Weights of a small GPT-style language model, trained from scratch on English Wikipedia.
Size: width 384, vocabulary 15103.
Architecture: rotary positions, no biases in attention or MLP, untied embeddings.
Training: a variant of SOAP for these matrices, 574M tokens, 4377 steps.
Each number is 500 + 25 x the weight over its row's rms, rounded and kept within 0 to 999. Layers, rows and columns count from 0. Numbers have three digits each. The size before them is the row's rms in percent of the matrix's.

# layer 8 MLP down (transposed), 1024x384, rms 0.271, rows 965-1001, columns 128-255
096:514488492465492501505487454488496500474491540504476477495483517497492527514517506549479489487534493532523576483519502509522505494504476523500483469486488487499480471433490517499489530468529485493478533491470505474529470479494535488522466516492491465511516501480517500495507485514474506523460514545466513454484531495435527433512495537493470496487542493506521498494536524497553519499492
100:503446507503472494516553480501468486504520484506483519504525500464471542524529547512503501487529493505482477505538503494517506508505507443485512498504501520442506483479555471511494470495456521523489489530477479486540521500542506510520503466517506485563510447482524481521446506437486470459544497491486450512489452473482517469523458507476540519482488488470489517531537558530491510521505
103:458503494509459460552517496529543452507503471531477522533511478482489475468495506474514481449493492473482528494563504506523496549504451503501467477488502497548540480506519545513462492484499504499526471505489564521508458484492475519522487505493493509547507494515494525486513527476550522490511460518518462509486514480484502541465547554505481494501519551497456474468470513477496530480516
099:491524457494501517478483485522502499477493546501483480483482490491487485485483496476502488487472513511517524470485482499500472486491487476485480527530485490579490521459532467480523520521509523499512534482517514478494537486516539459520498486482494476503503499481505495473505453538469508522492497534492495472520503464496515516495522534512490495528483531499504520485498470523522455544504
106:482485494503509504521520502490501532462523521515520474485472467498522503501483477504507527463538517525466495482518488499516505474499527489510493492503492471523516492506506436485536472468486463504495499479499516503550530464493452491490485500466503542458474495489479518508496505495526500547496486484526477505515525494489502487476470497526480494473552503500499492545515503519496486500471
101:487499499492523497505501478478506477515543515489457510480480518531560477490523489454554526522472505496485485513509498508527497497505488469488473490566500518503515480500528484487460515486494479509488512475529501505496466464488501480483535487499488514524506505502485504504512505496502512489499496501478455468501524487504523487503509496451504518505499479528485521512490554546523486536472
100:465517490500459489471489567490525515511519468492525499466534501505482472481483524524517517452503524531490485485488493561462501507506489532489494537485538545504512533490499512520519518501479545501513495519523485522481477460521534485513477529492474493503496475480493498564545524505532497470500521495486460493492510514503506582514467500493476495506477529525531484509507547503468529543518
100:503533455481503480497511534506487485480532479518487529472532522482481489450507508458539504478496478528465530491474511500502540492509457455510528496483506452542508498481499490468519479488467488499515491525536474491467507529520506543486477545537482515523485462522494482505496532534491497454594468495536549510489510482493495507498482474497475506435517523525508482525490469477503542523497
102:518572518505532536489495467467502492526469480501511453522535526495495494532490484514471507494532510512477532501514468508496501462525523518476501478500513509481448510534479465525522524486508486531507489546476501509512485471489495524484469507517523525488469518504493552514446476500472489491497479509517501527495494514493528517495495484479470508468482505529568506533460492523530508503506
094:492542524484467516485532504525481512478540519516529507458521482499459506490495518546487469508489493504461540494499462483500483498533482518558488470482525526455517501535491501505493470507534470515488494468460526503454499466501490546538463526465516485466446518509540521531481546528509506466555488468465519483530497482496501539504511475496509477496521482488550551514541499498440509484498
101:502518526498508462527513506536525526512493501491487481498481515473458537507486521532484472517531470502531518488465513482486507485484447494510499490513483545517556461491512499528516539528519488466489468521538482484536517499500481494528550499520509492495523509444529510489499503438525502469477512482475497575536509507471459508480484527514464494459483541537510540461480516506476525495561
100:490486529480527467511490510498511497476514506501461470502488542501497473494500505519468516496497537460473545510498494502487495474484546493497513479527488477519470488491524525465519540489501555489510525509528497510478486451500520474515517499486495491495520489510445515490525481479485517468460519485510463455553485455491564479482493466534496532504491463477490455453487503514477494499460
099:524512481528494487522516527500523480489500488502468482473533508478468469509506483520499572489531518532528514525508465495486515505511478447448515517494509535479502461515441521495498484480495483537504513533476495486525520514509506512449515514484478469505443526452473471496461466495537467524503482469511556450452506513492486492539477514480492497508497523520544502475517504465520495495510
100:469540550475554474512481469500529547468503497500502510478473477475495504536520454465514485532557508503517538483520457467449493508486507503508530537504478540486503526516482458512462496494507527484465550497527487475509504494492505483495486476492516535500519473471513526522448489520527501505534491521532473507519482496514517497482483483531508534519518492483515498466478532474480502477457
100:454465472528539546498470517533464466485524502500533463477490536527529492533474555508493492543484520482485515491489470520511531494505506476559460495517475521529488512469517504537496496501506518535497497475576511475505500514502527465487515535499498499509470478541474483500512489509510495488493500501506492531533455435488474526469498455518498509514518476478441526523503518471549496514512
098:512518520490474508503476514478485496463534478512504489480463482492534472492502514492479488537470486496461471540564494503490518501493500516470517541497443510526536516460514521489499505519483511460514476486500486445500492490483485488512473494511527501552504535480526508510507473528516520534530507492488512559508534499462453500462483512537535532478525478517475486497510456489521471460523
100:520515445511506573513503523508483476441531451479481482499517475508478508525496492524480473539530512493524445522517514496474515511463496538500530503482458526513467421464509528518489495484506490509507542473487504508494548487541505490559508473520508478456549507495468513503484472495485482454498534462473467514512492480524515523467498466485486482506518487500483483487516507490492503481535
104:531464471539516534482501530485446527496498531563486524503534504515495518495519522499549510507472558471458511500492473511490560529520469493487506502478513491514489508517474490512475500496480547487551495492487517474488480535536467489499515497539508504526532497491467486506538538500482511545469478483456477521469489510531543524491492463492498483517488529500506481511472494492487485431484
099:588463526508465508510529505537432519462517486504519483462486526491470510493495476520472481502524465495464515500504566518459498487421505497460504515488454540509514505483524466483506467480510484507468499491501514502491493471464534530512537464414503510501544506518552554508506489478492497523475508535498516483501513486509491489471467504498503487464498543476523532515509506516473492497487
107:483532544502502504530493513524496585555489482496509457498487495494490503482479517485506485473509495488506497553476461519499436499517477459470522475499507518508532494497484539499486489522546467496524519462495466471491483514514522509496543510488479546496496522493511486485487489471521481504508513526495483503537532550505476514490521454537506474516499520539481466508482513463474497508488
093:501498519509517500497506537481490537498486488491510515494505496501489497506493469503492506486566504490525485504497499519495515469472511532521484449487504501524554513523509469455478466490540515498495522501485489492544503493475542471516551493500471527531497500522511520504509459498507471504470543479557489476507482512525506487475466516459476497478498514489504494495501503518516480478498
102:529497472513478489475510482507512503524535494457505525505552475537529485497524528526510494482510496512502542514526501437496508498508451507488513506538473513525518492490466479481503516490530520489504494488473534485519538455505470551519532479484495477533489522498485532530522537530459512511538506466523495477467498529545505517488483512480507491498502556528502507512509517488455527535462
095:508507492533485514455482528501541513525531482561482447519466545515478466547508534484537552464474478462509502564508501512510483511489486549433487488488488481526511482529510451566483494478513500498480533526516538504476495537502536495528519500471481502560527521487538458523534496470508486501511535446478460541454513505511500524512493516488518509471492502493461464486485515486525516481477
097:489503526531501534470467463508485491496532510447504491501492486523510521533482522490465499472502475472472458528511504523506563522509499474515513500493531535531488503555481496485484533507516467525458497499526515509480538462521501491456509480447539488483523509521500501535474532482503482477520503489494541504465523476511520565483475501514538547556478500508484497495481509461453511524472
099:514532499507502535501509491524508481493496492472474520498501525483530486492539481464492505503513495513490502500488506514462539457516516516478533507474517540544539496551487517516526499502498515485525523490504486524500519499480535552480487493514511526527451526459489496490478510470509490540465538549500476461489562534463465491521474506506467511498485487498521538511453450472499510535505
105:506476499524503535515508483441528504488457498502494476474505495523515546516489476484485523500481525506500550499494520485517541493521533539497481457564512498506485569518448498528565554519466462517471466488440499456539478485507488464503488501505521503504473488494493508471490450534471521439500469533496481499493473526432459495486495524491482516506486525526492475504473513472480461502513
107:447447500500508535529488518468495495526475501462524478510512479517482480495503500535490531515500500522536504469490526559514461550478532504525511512485492497478523499514504524480515502545488471484474476487489456464461488497503530478495495541486477479478531550483463480453470517524517498486485530506469534512509498492510506489478517485467533491469492505510496494508464487518533489500449
110:499505531504500507524538528487467490446490486492502444475509524477532512513510508503468499462476527540502500529511504501487475497498461467495492550519510507521490522506519525458484448519467482464485459473516529470525542487524486477544541508517490531528463480484536501491498495504494483497508519498535513501540496437461498483536498511468504518545514478498513529515523520506452552485495
103:488500526516528526529527488515480475515544503521500511502498503496505539517493549543460545461509535537506513493486524490483538481525519494498439450503501527498484537469462529482545553495467480531532512502528492480526485498485470550502486520500508516490517505552541499465519486474475502466500504519483430519515474534513469534469513528524516491500501506521532480537518503535541488484497
099:498521519472507542497496490488495518514468487474517532483529488500532464478463553470505479503522541523491480512508514483445477514537491495495517505467495532474475538465514499551514511472504464501517519520500474512518498505526459494477494525505501467497497505490485488511544539459494503458511481439503514517497442478531500500537480496534494498479516454564534499490515463476508552519467
101:485498536493478513496488479500501505508521487523513485491564489528506510521525510555493497469485492542463495511455497529477489469472527474485473470481521520514531496512519468516504485496511492468460493503502459532497474514495494494489476489490530506520528476504515503495492496504508458510482475454526541506462475513544503492438501524504503542507511491545523465476508491528492512553537
093:488528472496483522479518507475502481481500432460530469480493451515482546460504521491529498464553516463492526524540497509509520493486527517491501494504494497451506522488471496497510486490498462491510487506486484511518486530534472476466507556498514514496524483472519453511497483506493428502470506487504524534533561496476499490471472501523522493474481516483484503479490483491518485494503
105:511476464460455498529515509483500506533493490487496473499501474485490491520461493490517499510487515467494498491483473467489499525613470519521468582469521475478499481496522474496566487490516480485503481538511515486510470505504525488493470486516468500511502524506531496491477506459470487495497477514545458454510484509480518532532499489489494502503475532550476512524489487483500474503471
108:519462456505477534523483484493457537500501521488482498488531506475506475504489459465507503499506492457540498465512472490529487506464510515483482514515486465505534507520561515473501518499497514521475478488474476447559538502548526497485472533514533503520526495508480497507547487530495534491523519461497523464522479538454528481499481525473513468499447506521530491521485506505521478492509
102:519484536535489521515506509543482529506525492442540490501522508490525478457499437515504506506550501494520500451469509490494493486549473499538502495520487509470517453545492470494506506509503530499470460486464474533453526484523517487527512479488520500528519483518486519498477509491494535478497470506493496532508443488487550508479469492452490505493537509467570460510498517542469483497488
101:523500489499478525523536512483526482518511526518478499491501484509473530503488502530494511513544472487464496527545496483497532534522463467464529486493507547500509475506504508510521503508520505479484542464463536492536478537498466544483506496506465537519502548504534453531484478485461516522516518506448449494503500508484525506473486498491505484475555541478476494480516521493511482529494
098:522476492488516492547506491560484496527463504458509504550498489530483529515478528543436469478493541535528500468481495515526507501495468502502490475499507499512483489545493462508546476499448518516486496498497477489500465523508527503506493463479472503526491525507559494438452488527493540496489491510505505523454479477513518466456509501525524495530503483520465509500490516474526512502517
# layer 8 MLP gate, 1024x384, rms 0.285, rows 966-1001, columns 128-255
100:504503530529463511464520505472466526482499471440490486540526515528480517491510526466476546516488498544556501542447519500475527525514534463501505462462531501513522486546469513495502502495469483514503522518490503487502508494480504457519481459517499502521492471480524531541468534512537519519526488516522499457474527494488521471531523463487474411529463478481498468488521489518534495497490
107:518522484485480481499507439510547507536473499511495492497526516492498518485499460523503505484504564480479467488499480488486523515458480466468516479543510446458494547514472506480510525544484464507494474506529531501435514505484502499481488513501496484505483519490467538460503551526563504499496499505514529438493481466514483485535546518495561497526487489529507491447444487488468468536510
100:526487484467495527491494482526489514498514471503549501498559505491498472486464543491524512519510483470465485508480515502481515494435544415535532505532506492488525497523478545488490469478487524529491485504461468532479516509505474502495514461499439523500489505502446500503491504511534525521495482481512518500489516499468530485481492492469509514489531519448489464496535492467495516527508
102:522500532505510511489522536514504473503490546486475509476475519528503495529534519539508540523490517499463531496526459499491519519450492467466485505517507500512504450500500494524512469465482472568478511484439469501522484487489494509559518521490540540510481512508496537482514497485509528504490457482477501472524466486498527488464546495552505504518460474488520509550493474513510482419508
094:499492518481517484466474515465549457541530523529507496481499517469504545508469474508531514522477528493467531524506502514504487504515518512524532478520465490526527524500501574504479510497462481547531514521451451505510522506497516505517506515463506471512501500502497508500499517494503477496502528513458519550505470481505499516456457510515483528518519478490536520474525497463530526489527
096:506486462465525511513501505510481465481517497486473522466505468496463473526496492543501517513449518538533516478511505478517529476512474482545485452488532458488507532480518519451536514539482551517487501503518521517501528471544510536470489573481487493475503461487533459492495521486542527478504544486512502483466455493497471505468515539501472517497515511513517495511520490438449500511454
100:475492494471491502510539494477481512500520496485507516534498514493501448464546527507491530498506516553520504504529509464464547520492487494525510489471515463518469519506487505484479498558471522532526477532508483494493511522499488519496518499490557492494489511491500480477509525518490500453518457524504479537474464500473520529495482495517480516519469477516491500533477488509457517527489
102:519582514465518488471471498494453478519487491507494476492482495484526467485481489525493516515497521449494505492527533519539480462494520505536517485468516487485470491482496502529511476516518482530506503521510473500513483463485514506497501502516534502498543495508497504472473485510506482503474493471500506531482464535517507468519459496516506508521497513483514465497491508497522529455475
097:490451524490499481450467519490506488484457529543511518511510492445495486481499486473494539503475457502491519487507474488513497545523466488493489531498528504512479496510482490515450466499473502472456491458495472520472475477493516507513487498522490514520526486525510536485528476557469496531507450481506525541494521523461474458527519487524471483506489537492480507513482466453487513451521
097:462511511501499524496529496474477471503520509510484519511491505486515496513475485477487543509503476486495489519496481504495452500514523477466486514498520499539528514498539480475455537497527498516542506458502497515510512476473518478521462576498524433522492493523511515482500495501459489529526473496491504528417519540467514475458530536525464539534483500500497468502505468491455537441466
103:524503464490466498533515496493491486530527482542517475519517508495499493458491483523492496545478522530508509474487526506487511546502484518498503519521532530468462507522463520461491506494472458471480475511544488510518485511494531501528512470462471536522501478517534500469480480505532496501484505500474503505507483456499469497518504483432460508503527498501495509521458517513507499518548
095:515482485476484489452500481492486524483501478522473453550487552519540512455530506479527494514526559496520457543489497549513508513547483514506493446514520471490509485518505493532494496558477514512533487465458510534502505489498496493510521482492509473561531483528513508502504488489512470476501553519479473524513529537536525480527470460458523511541500507485516475486536480486502518508490
100:514515492459496533518495519473551487500513460523515529495484498487513474518436491505491463499487534503526528481488560448470480532450475503516471510472522521519551497469509504523534518488472506476490479499544510482504479477547539532510507471462504512542489462487531555473541502521474455495480447476506448543496521467482549507455502486514511514524492542511485468481478537505549478471498
097:468526498516504484530522499497495458498494522488501506491509511493538495559463480517477511501481542487495514530498498480529474536513462462539462506493533518525474480500498514476512528473525525468524502528461481498505490522492514539485482458519526493471517503482510517512463462517470442494509532496490513481515522501506446474482481546522473519542460541517539534437525500483479495499485
099:519525501462478462525495491513506467533494474499493491486471496500521500461453488451517506501465483538517499491541509533478458491497504499532498505488541494515530462463442462514519526497510492510507527523481547463453484507497525525497476513527514462493513503481507523550494484522495489509476482478500511464503524504489475524488506499474465453541512439504523497479502504558506528444502
105:499485523487479464492533423449538511543525476549478497491449483427455522508519504422539518498461521501499510536461490489535499497493480488507491521511493476450498545490478532500555510486497546512493451544474533487563503521510450527497515511514499495507481515505454515503517464509543507517487491515487492490496459532502512505514493463525477476463455526535564501494522505478522473529488
100:467477509459510460482492516548515512434506485516514542491455457441475509544501502481499526429527532538498479508496513498535509510516499477501515490508492546513511477459500486520488516544511506505563514492490530524523463460475558514475504472509545486510522495512473482481513468508503508502481481441486467469501517489498542515502461479523515497499503493486523485482513520477510540485492
098:535490525518482491531484479530486495489482508458430489489499491473533523501530467521490482527472479500528457527539542496493503468478510522550524560521544513545522530510509490563516482532501480488513522491508514538554488492486519483534487509517504502512512480519539487487513480485483498485540550491506504514486480479487516492509505493522517489534511487533532501544477494524457459511474
105:463566540510490514489514491490531489483502531505529488484502475496502454497480495550446509476476499479520489508528497527491503457477498481477484509519503478455487459515486511533556503494471509500509492504480501533476487521464512532500441472505481505546471472485499482531549504504485531544493521532468522484469509507462512537523502515497450503532501519450518467522515473548515504442529
110:527496506493536535504435537473498512489542480536458512516519520535509504510481537516483526493469545511492470502511466506517524498522527536481527474515519454476502510479455529506512485476502495508486478537483479492456502515477528504499476547488557530495501544536491505509535484513546502530504492508490523524482498511486505471511488471539494539474512475526458492481493457532491524503493
102:525509481523469494521457509480496466520542480474488523500543458505559486475512496518487498498491531493457543499514466451501489484469500484474467511519508495518492480453483503512510493514551586534522485519510491475490514479483498488502520518521455512469507513487497505502509467516468504464451471485482510487488493527521545505491494523482490528515516530485476492485462510413472463484433
095:518499487523488517531500502494512504461512525458497469462509509516471479511505528505479499483486481475489469463508481526476493491456560503523481503564505461504500499511470467458503451477500522520467504514571510521513488475462531492488540501498528499506511472504527532518545509477474482481534477526540491510470497492512480489534508493558514527462554527490516451482525487485486529480532
099:499529520537478519488500523510541527533500514434479503496469513525497514525506528495528451527473518470460444519498495509508513496506484462479487502490522463507471525503472500519493516451510453560503545549460515488471434460486501484468486519518505507524483508504533541491488436470503479475503491505489537526482536469506476474513519514507500520514445495463500507493490538434515474512500
097:487528530557487512529520511521449503488478521536516543506493477516514503525557514506477478465497511535521528492453547504451496504533479529515523451501510429524472474498543519491528474488486505544534495496487497516489550498498506530546473504542452485522479492493510501476525497490486521493507504493493516521508502471485476538512520492512488516524508501519538495481476486523523521510475
101:486472475481509525529511496481489513534488443512478484479506590494488475498543454510463489499485520506528507542488517513485496476502486499494482511531531448502476543504455502464534476547520501500508504516486481507528505542480527507519478458499466499504514439523486514490463525510525490510513476436515502482508480467530487474524506512486474485483513473532480488474506472518525464529501
106:534525498498531481528469517523486470480476486528501488488495518534523505495478516471510487485499529466487484508515482440501463466499454483471504502478502495497538468489531502570481504505499479514507512483498495538543528504468521520511540508544474525471506473498554512527509528534478465529528480506491432452503508495481507534489512509515487478482534484455507480539490509472515539480520
103:499494526482493502515532485495485474471476489494515531506478488473472490469525534520470546474520507507511493525544469501508528532482484476532527484509515472488490461482525481522522540518525496526470529535558508499518447516491478503551502501563463521521469459471525488481491468524516537487469492502465491502469464481462524467470502491491530473505460503559513482513478519470549502497520
100:506498507491526474468463472491501474514468524491468494535495518505506519472506482488543466498493511550525504492474547522506485533517515555456505511516489529494481545467521504491495489540512486491546501458492493500482558512516473492509507520470481509517481478499525511502534477525533549519517510504517500509487490466494492507509541518483488491433521520488503532510520501506448512502477
097:499499509478528519471480470502472511493491466489522546520513452526498516507492553485528483500488499537527529480501554482459509500498494511476497497517500526489515455490511515517477504492479502511499493456543505511468490518494499543465477511513528491545569501526474486491504547502497491520486508472502518509469513483504479505532504520448501533482463504486533460526488488486502467487497
101:477529524522492487463536472490477512465509505495520508579496514530520452506489487553493509504501513498542501521503487505503517503532463485492484502483485507572493518480508512491534524531474508513542499510500536515471515538471507514474517488486472495454504469498479501486491520508479502500542516530520519509516526483506521512495509493474493508500502503506513515463522518500515474516474
088:496516506540500491489528510531462511473503478477490535502494494533473500520503485489490487518498488487518509533505540520464506499473522512494499503507503468488521497514511566557525514476545502499508512539493463515510492510493565542493502496506489521517479521534498505516506541495497532477501501494498503438507461476502492480469511477501446538494496551485517512480442470506506461501465
100:535498469500494518520488453507515481511512548536482413497520533476467575455471501523471490474489508495514518532476489486513528489454491478507475464489480538499464529475477527501527470467459579461570488498500496472498521499496473491461530463456491463532479483481502537509480483500522472466489537510484535511479527502490495503470533505524500440470486512452528504501512499528513508471565
103:509492524487485502514475518499549482513560490512532473504504535467479490419497545516504479538513510479457507482529513530521477472467505485499549509541522493527521519490505512544499486510462489497511469499470541497500516454519502469540536525453562507528490525541500473444525496487463513511513521502534428493501490492501465490531543469455547491470513497472517497505497542492519494505525
103:469510501540546467474512474527478553442506520512497537522476479500513502497483536501504510493540501491493513506510556502541525499513510494508550510467535485558503512513511524516479519453515509481457491502523477520511501493523522533488545537492488464506482522423495486490543501517482488498514534571500499494508497495472447528500538522529470518541497492496489519503519498508473537540494
098:501533535488486515514503483478503535535527543480484524554482492531536477466521511463519516487535496542504544490479486502489478512498487446464465521518498522475515510466480493462473482489509466476477481496497519514498489517471525513505533492499519517544517537500500461470536474497482515479533510509467514500538495494510501502525439476514509476509511475518492504535536473506480502522555
099:475547508511516501516455488529487486487478515491477523526503528450495503506519502508548559521492502468512501515443526497474553517510495492499483460487522478538495471503488436500527513502522475512507507491496484521469502529516519506476557467513533522523494512471467506482546491475487491534512499475495503519495496533476493513508534478510476456484506490516498466481478487535498483512492
# layer 8 MLP up, 1024x384, rms 0.294, rows 966-1001, columns 128-255
102:477508507519504452448514489502554553472461474442508531484512495487526473537467491500475518508472488492555561549490545515504477506495513497516447512490543495489497486469489490494469489540523509521469476526504484472482528528487529502471492488484467515522529490474508482518485480505522547507487556489531504476440498512459514490502559483523523469503497482501494489526515527522514495494484
101:497500474515510508492492546491537473458479524507506513541487492527470427503495487498497468479528512507501478511507493521488500502483535474477497508478492540534464507482509494477470491502502467499503520508518521522501495491537483516545486489483482532529501518533486524548466493456510543517493464556501487499497514550523512490496494508500514460511523466479506468479481463525478474481533
099:507547524507483494488490486496461492507493519487499534524522495484493546453507511516521476478506548512519511510487511486506495462508517485512459506483544469529514505492516488529448520477529526521528430487552500507488471501499517514466492465496495519470489495519492477521528479540479500478481499527520468496485525533496539487494532498518470473496504491507464512496470491545508477474450
111:475514488525496484469486522507512523472498535533512509472474493480493493529500508551510523526510530490486479510495474498521527510481508515530498470516500488491519494477529506502463492494515499548532526514467488483519468457500473500521531524458530524504456527485564501516499479510554543515459508488484521499505462505512534469448499497477523518522501476486512463485496444505530490452531
100:490464479514524527469512456468486522509530511508502502529484542502516451539534492518502508517510483521534467457536514470517513564504534502498499493494512520483486504503512478470458507544486514491508480533498562524502490500536508484471486507476497510515500516535514543509477481517495492491513477498492498530492503525463475485535473482486543480495506496474482512475448538485522476513508
096:488468484534514462473471538494512503493518492514454513496500450552478514502497531521528498504482516545483481547555462500549507477523508452480493503489487448513542527519447555479485526469493518501541476503532531488514481469518534505513552488444490478479453519508543477527487488480459466465499534488543487501530493510529527463513502497538554525483523498536532498475504511505483499503515
100:474536532532498514504501437471506564524504459493528512487508487520487529473505508486491515510509525482468517505498507494468465494492538455509497542477502520508489490524517498468476495504462503488478485502499473482467523534521527528472505517507484527504470529509501540498519478533482529521457475532507469466500493510512469504508515463528514501473499551551477458530522505507505522531502
100:480451536515502472482488489491476509449503518537520526456478540471524514492510530515506469525519506460512496490525533493488537539493498461541440504487482479453468518476533439504500479485519491508493462489481512547514532478466497496492514505467499460529509495516482498502490537469459510489487568495460485495515488547526506491494465530535479531511515524465506509531462483492492529511511
096:474477528458513451486456460515550487521488494518487541531477508508498534494497504497517506450541521528530481503527524502494512477491511506502497488488468498524475552460492487471498487522503489504488498497533478491544502583530538482457449540497533492491507534491478499525507489519477504501512451543492457505464487527479509493479504508502489498520496472565484488480497540429502501529513
101:515474472495514522489503478490507488500506519509495447484510529503482521475542501478458457517470525506514492491479496469494475540470512538476503459519490558525476554537577483516490509502483515478468467474451536507511474506496506504527512413522487489477486508509495483473504500486529506518484497484516471492496489528467523500528547473530522517480503524488449508492476469506513485486456
102:494493507495478508497478512487498507515472470519484460515489455478522530503483502496466486465530521496476504468539537480526481490514448465494496505495518512516515519466509561476494529495554511482522483458524523472473463492523530500499498425496490468514464531495473468489506526514514524544537470528511509520501484491503507468500538493505506449471486534496508497489446510527559499536474
096:466492469465454455505480453511489459517535494560507530482496499481511504510508514460523464528457472495462502517497482505502523466519485509516495515521497481498498480488505485492505469468484503546526483464489533504530484502479453485507501496474473466535530514515503499506525499450506474510467491554478516490491512501489520509541487483489521463471529485474512487476519514534551513488489
102:459520501530499487496450565525485506536511483450528502478508499494506463497494515479479475534524510468484494482515512481513540489412503473481458505524515511460492498496525480497469455479490550526489486501472524523503506530540488493484490497474496471479524510543510516478498499482510496497517532502481476570487496516475500515540491461496492453533474460502478502482496464551498475466506
095:481499507518494509545524510466516533455492533508525521512514572486482515516527483496523500441526529467512520538470520472516511481483520512490489458551468497500505496543453468501501524513517469517492542505518495521480498553502494514508486513445498492483530468473533462483538519496492481467497506506484524503484474488504519552515486488499538515476492476487511471509424498485533517513485
099:502487507533522518497508498460529489500495513478479468470521465474503460541496496485503524517493501482508464506531474499494482503504564468502457505509528513494506525483537549472499454547442505481541479460469495473464486504498499504501458489477477486461539563470504509515511504489523523472478488519501494526489490498487494523488511513553520522494507548512532501500488474491496498463511
107:479532467479492510503509512501481526494505481443505489471540507520489462509533468489498513493517505520495474471514513542499484454511514526486474507517480507489542488482496483495512510499519532512492533475507498561510502507517488498518486457486467501502493453529567502473494583510502538487493525483501475504519484492528467500500464524512494497548523510508468465532495518484476513476448
105:463504526480505491513526525461506427515486534501514559507524509540487496496514534450496514474492532518480485448471497472480480450523465494494543505490467504506514507558522509513479499497448501475482521522524472478523433520535521533500496491522525490489491503494502485500505472505473502456517491478500496466547482528505479544502518528471513522474520494460530524475477505542459494533500
100:491491490467490515516461496501460477441517480453528493526519549540525502521553524502481519519513522479475490505484497498479456452442467475485528487526525468496496507489508488500460472471528501496492493488520519501541520507487459520498554476478500545509520542515503538491509478465482530531478519503494460533451485534502488515487523490485507480511482534515537533490534506505506453506498
106:465464515479520546514513527524443525476513477475554495448482520470466502510513478539456511444509543517520480495451440480514504500484507538521478462526501513524504460507464500512482508514493498555499502497490484507484467558471512526491546531516482523497508449494521540538501505508526504521493525509478493504513534486493487491500483478522524518483518552518515536495487466478508495506513
109:468471472465484505535526522490509488514527451516509502494527483488514497483505502523485503521470537505483471499517501489536514451494540540460521527504481472487471519442440467502520477528524517506494497520499468476471506457484486492496490518457532522476512511515492443497482524505537518510486481521469531482494498524491537479508436523494474525491522484528496492488477488504471506472499
099:498518471465482489534507499482500505500469526492466515525492486508532456470501514491462549521486497468508519489518487516475554506477488515461486513516457477484511524505481497465476478503512510513464514539468492483491477478481509505482527517493489506540524495484542489504500483530493489502521465505467483478513467500526501527487492487440449507487437527494453464498483519539454475510498
094:488472475546509543496499505536494525506480524506498494513466517514528512521484465516503514535475523492517503551529531479506520523509436522500519510533510458529575498508518494536519547476521482550460530522488568512462525488509467508494475516537494513502471501475504474520499537526509479518502491508484492490484542493470483531516519497449474534547507490488515518488489509466480464480483
088:475539544485453513507489505519582494548486498460513483534501505512478494503517502514491490485485511460484453523525490513493495527513486507492480466498513468478530464511488473523493476531479525515483495505448506510458497536451472492477442539472521517513499494503511508449512495504520476495496512534473536518462519499501491474496495542475494513523529472501505513472485498496519486509486
096:487495487446498474505525515515468489491541503481509467489459478477504459497480498532480513443544505528480484537477483521512483478507507503487541520479565551491492485509519547520492489474519531488506552480537506517481494505503486518520491484477515521507491508477474518495466466512501502496474502492510494439479509503569476461513509497474508513509508513488501470531504480454496476505472
100:525497526449473462503498487490506542484451471530531530470538499478500509551494458472473503504539518514486501487509468511483495497521520504509520499485448494542482495513525526513490508493515516463513455493509454499491486492509509503527495504540512503525497504520501489516500455546468451474480517505497559472538526478468490479512514504519518507468509497463474491444508523501470503506473
103:518497502503451527505513501538518482490508482493457503522524484496483484498466474491515541520492536523478472447499519517466496586455488497483513512497514509496516508478498470490479528502511553462495527516506511471483492508489512475508486487471516472555507504494490545515525527478512535514454500456504444546492504484558476512501513476518480486491482480510449503534519507507517498537509
115:545527515492523512542494491480538505473463467498509501525538518515518496485498525528478508504531490501499552481496471519517440531514513522532495500519479527490493523494526531499503515512502498452495465504472514492482517527508521490496496488490526455461513528485520510540467498518471449518534522508483503456485510499518487487517556499501511519501513477505447506514465462500506494547501
103:483496443494502569480501530533520536509532521529551516486446506496480518513496478481453470518482479485538465478510527511463501469511476501535515464474489476449478530531510489468530477511484489520528502492520481508504497519494495508513491442519477502528518491534490489478525494554502480510503509510482528527478484512499486542488451494476547454521458506445520535531498531504441516470501
099:488476496488495499463524513482507532525507515534486566553488497501504483525509533525467525504480493560496491468513525521507525442501486532470490523531494522529546524478511509507512494496493481502524554504545447517497543490488505521477498511483495494498519499515519488523516491447495507492499499488477480529471534503519483484516439522458501487480470520492510515486494532465532472492512
098:468510528504461515509466482466481521500522510454500517502499494516503521476499495470519505518502529553523545493453478493495472472503490489531433532486503464481486483450487488526502540474500477468494522494546517474485499488468467484508494429547463514501487536498473432467506509501534520526513530492464519500482542510492499496551479538515478528502506478518482485495485493488483524525520
089:513510535485501506507486510535495454546513504460483492476497535517520485486493560507527511468495518495480495507515509430467507531546508506473470490525449506490514510538466556519502477502499498504521460508452515527504506525485545507496573536481509542490493498541500472476474494474468493454524509507510511502504471523441487507494528492503469488513498546534522491490514551522480494518487
104:474475509491526489539463536500546552514506498526487469494521469539506502478494526507514519492488485495452493519467484458499487505462494532524517509499501507551467479517511515501490501551519516509511540526511503469499497486495498500461511518551519546476530458525501528478480468497531491509503514477503491504505482466513530499505507495545478490503474488526536492465507549502492500482509
109:486512520477519486522498511489459515503491482491495560530466522505471492483522513494454524478507498531500485514480536512466514483515507514504497499517478451501522471515530524464522490513468466486467482498510485509495514496538454513487492516488517500495484505460456478433518520544533491508515542499503543486517486480516518490492507476524496471446486526515536497467493496507443509537517
097:491493527536414530504488509505517509496527504517503485511506485532543469543504484468555482507524516475536492487460459486492451460518513499481487484496467500503465486440507494474500475461498489517491519520508457483444517510516509514484475495492502495536492507538475464498510525554532493489511460505510501500512502553516494466447528488488492499499479475450491534531495488490461479498464
099:456494501484517485492538502520507549520508533496513499486499468494489517482518478475490563510488522546525519481515499457550471488537522497496497465490472493519516525503475494537561493503498520544519492525509477473495496470472515477523503480468454491512518496506534464493524517491508487513496530445506500478511542477519505506513502508501471509567473481541518463510503497491479522457513
098:483462470471518486509507543498533513494527487445568469524503498554528552491487505522484520553482488505511475463516531502497466539471516539477527515505527510478535505544531490485481510529523510461448504483489455487519529501497481501470532510472491534549493559479550486554445469497569494520540469529535458486483523483538516501515476485485463507536494474484518500523471461523511488455485